Weights of a small GPT-style language model, trained from scratch on English Wikipedia: 8 layers, capped logits.
Each number is 500 + 25 x the weight over its row's rms, rounded and kept within 0 to 999. Layers, rows and columns count from 0. Numbers have three digits each. The size before them is the row's rms in percent of the matrix's.

# q: layer 5 attention query, 64x64, rms 0.249, rows 0-19, columns 0-63
# k: layer 5 attention key, 64x64, rms 0.244, rows 0-19, columns 0-63
q0 083:449503481516518470516499506502485489461464536499558517457513498512473489490555488470473523471505557484473506519504523505515524482490506511501538490471491478486476503519517505500476488490452561
k0 067:510486519491506504471505533462527505491486521463474495534461507494513511483467470523534475492484458516539495514500481502490470533499483494528439499513525515526493505491500496498518521494565420
q1 090:497523487508466511502514453594467509491483464522448474503529504491518487499462493498550495547540511473472530554529479510518502487488515495489502496501486488484508500490502525505518516499479483
k1 072:518456453487489522509500538508504484584556446522491490534510502476474508521513515546493513456482502535478479478472526502486487525511506495493473504489498511496505487527492483488495462499543505
q2 083:532465514483460504474466512564474506533493461535457472492529497508519491510457481507548517532518465511492475506491528468530500495491505489462473488487539499460503482503503531487476533494505474
k2 068:492484468484493479506486467516503502585500479535509454504491494501462510506523512488545487473496492459469496490512503522480519562477488465501453513531481516492529474492467520483526473501521526
q3 064:486500506501508505501543520478528499548548484521490477505473462466442489498452498514492450490483538493501486482526523476479457545494504511467460456485477533505506530489510509506506531524501517
k3 087:496482522475483504496479488551475505545526441519478454522525497467500482521463527507565535491501468489480486496513515528500512543499507484497500512532470497482505456521488531509528468502521533
q4 094:474536533503505494506562483458501525444510535514519511484481506471497506462517501451491514507505538508502498490516499488472456508536511522497567511479456473502481515527523488504523469517513527
k4 074:462536523473501503492469522462518497462493503485507501492513485504484521520514478527490508515492547505478492461503508474464544511512480508481515566470514523490475564507520461497506455476543526
q5 113:520526510481468470524513513535456524497496460563480465497508515487476519516478543540540495548500531504504481478494494504453450526508483489521533491532511495479492475497487517514476516496456490
k5 115:509508546513498466514511506527465526536524493527503470522495518487544520536487520528550519557477511536513489494517483518457470495522479503536548489513503498500486492507504535502453500495444491
q6 116:521533491462503483501491499492495496516533532454492552527522504495464510501445530542516485468513480501502525466469504488492479505544501454507525505512461456515496505487496455506559504515513475
k6 125:513512487506511473497489519499512498535530552422477517509517474513467519503455490495513485477500493514515517477477515472512506490544493476479526492539458483522510512495504453525578517497505493
q7 134:490518510474527546524493498469554501465528495518517505488511480543518516505495543544540499454475523497507492486528508504482471540484472477465487475497458509464486487530499466483498530457498528
k7 122:480526506460533534501470491467548498445484500501512507518528476544528538518493515575520499476492529498482489505511504515511508522484474479492463474494476517466483508516501481494502516435478516
q8 081:493443517507539522499511497449552495481486513521527568472510469534494494523498493472510544475476527516519497498495502434501545483476503497480475490494493492487479540487497481491488469494516478
k8 062:473540483522487458488501501506450495508491513450487417531454533474505507489537502506491461507505499479490508478494503545507445535514497492527506494513500512497484450505507515513496539518486508
q9 093:457538531494525514490488475460517512423478553498515503453506520518477494500529507425496534512513494483536496518499515513511507478502472519534538533471508474493485497502486513485484504478507501
k9 073:517475504513477474519534491463525484484425556479519491496438455503535512511531491473478453465488523490476498502506464484514522540488517504489478482529508495498512525472496492532504514489507483
q10 090:456526509529487530547499468496512536442543528474516536464514482511499487479475529515517525505487503503496513499522498471505500465534494507523552504527491470527475506499539506522535489448485518
k10 087:503513507515521476465517510448519494467442561493512501487473489528519523499550481491466471497496514500539482520491479487524524519487504500471489504471541482501506525499484481492449559501507460
q11 097:544455464477490468487469483535470484561486491520471477514514488500482501513507450480539497502496464488487522553487497469512512530502483485501450475519497491479483453479478540484492527502498511
k11 086:502449489499505509497473492533540512542534470512513464520482487500464486520486500543533496483513466481495481501513503546486517556503524482515457502518520529469546486508445512474492532524519507
q12 085:506482508487509486512485485524477512547551488462483519516528515499484508494504462415460506519480471515491500531485507502528533510474515496481469471525474490485504460489499548499473553507475510
k12 148:511468507454504498502482480528506508562566466521495465508525504495478487520493497515568519488491474502481477514504507541473533537527519493511447517492507495479505471497473534481507517528500529
q13 111:468477482510466457517501515497478475475463490546484507455508456520429513449472500488541482486525505488494496514531510486478512499518479482513460491532459486495485455492491520507514508468496479
k13 110:488483521493467454489474505537465497466463455531454493466538491507441510508476514506549519505514517497499490510516488515445465481513500483498476523523494479470510448508498474510524521498474495
q14 117:498507494482436500508536512529499534482529541536501475497520479508476481506481517453463536512541542471490532528532484537521521482488503490501462521517467539483486493524470521516511512469479511
k14 122:474507519474472483461510505502503537470513562525519506470487476499450500478501541439458521528526510472497545521523498505515501449486517474493481516487471504466497504539499501523510508473524486
q15 124:515495527551501498503532466480451492506538516516489500488455534467479518480501528513516472539516512500496502493507494472469478477484505522460548502436488484505479503529477467454521523464485509
k15 121:540506505532490507539513483530485487486550483498516516488449532465453526514497505529522452524492513468519523472489481505483472490475522510487507500432539496535503493527471472471531520489498505
q16 116:546461488475461535513535498477488506468493494521492471513515549465488528499510487489487496515468506501501473493519531465503416519516526515509495470475496490499523491515558455488483522507514482
k16 126:490486478513486521484530515464503499466498520500493482493504533488491505494513492476497486542474530490501469485532538441504441488522518515480512444489512500490494540530560445489477524469524493
q17 124:488458511481468516510524528504571530475517481493481512503469481483539536471494472504528514467484471499538532470477477528477483465485559556492537493505503508512517470487511495499501502517488507
k17 130:463464521507449509525539497471545533489526510518472512514477498496536537466509479548483510492492466502517535455481478507496512454480537530473538492513495514523516492485512488485471513518466477
q18 133:503552497534504517482515460509478519461515468482459460544515492491503491544512506441499523478483504500483515536525470540509506473497502523484470521519478545550488525505503484504484491466499463
k18 126:496550486552483530501515491532494519443518466488466493518510506495519484507518490504474529515491511483464512526487482517493498505475499504471466532528475554549495499498468480498481489473490425
q19 102:490530493544504462454449482546494509493537493517502469462482489502499498511477459460518495507506487531492566485514524459508521505505497513530523499515482505510534497491453457498465495511466522
k19 122:481538499513491467467433488524518498469505494486496460489476497523458507513500468448542503500501498506476565478517524457497529491505504529528524458528509478513515522474493480511483486489537519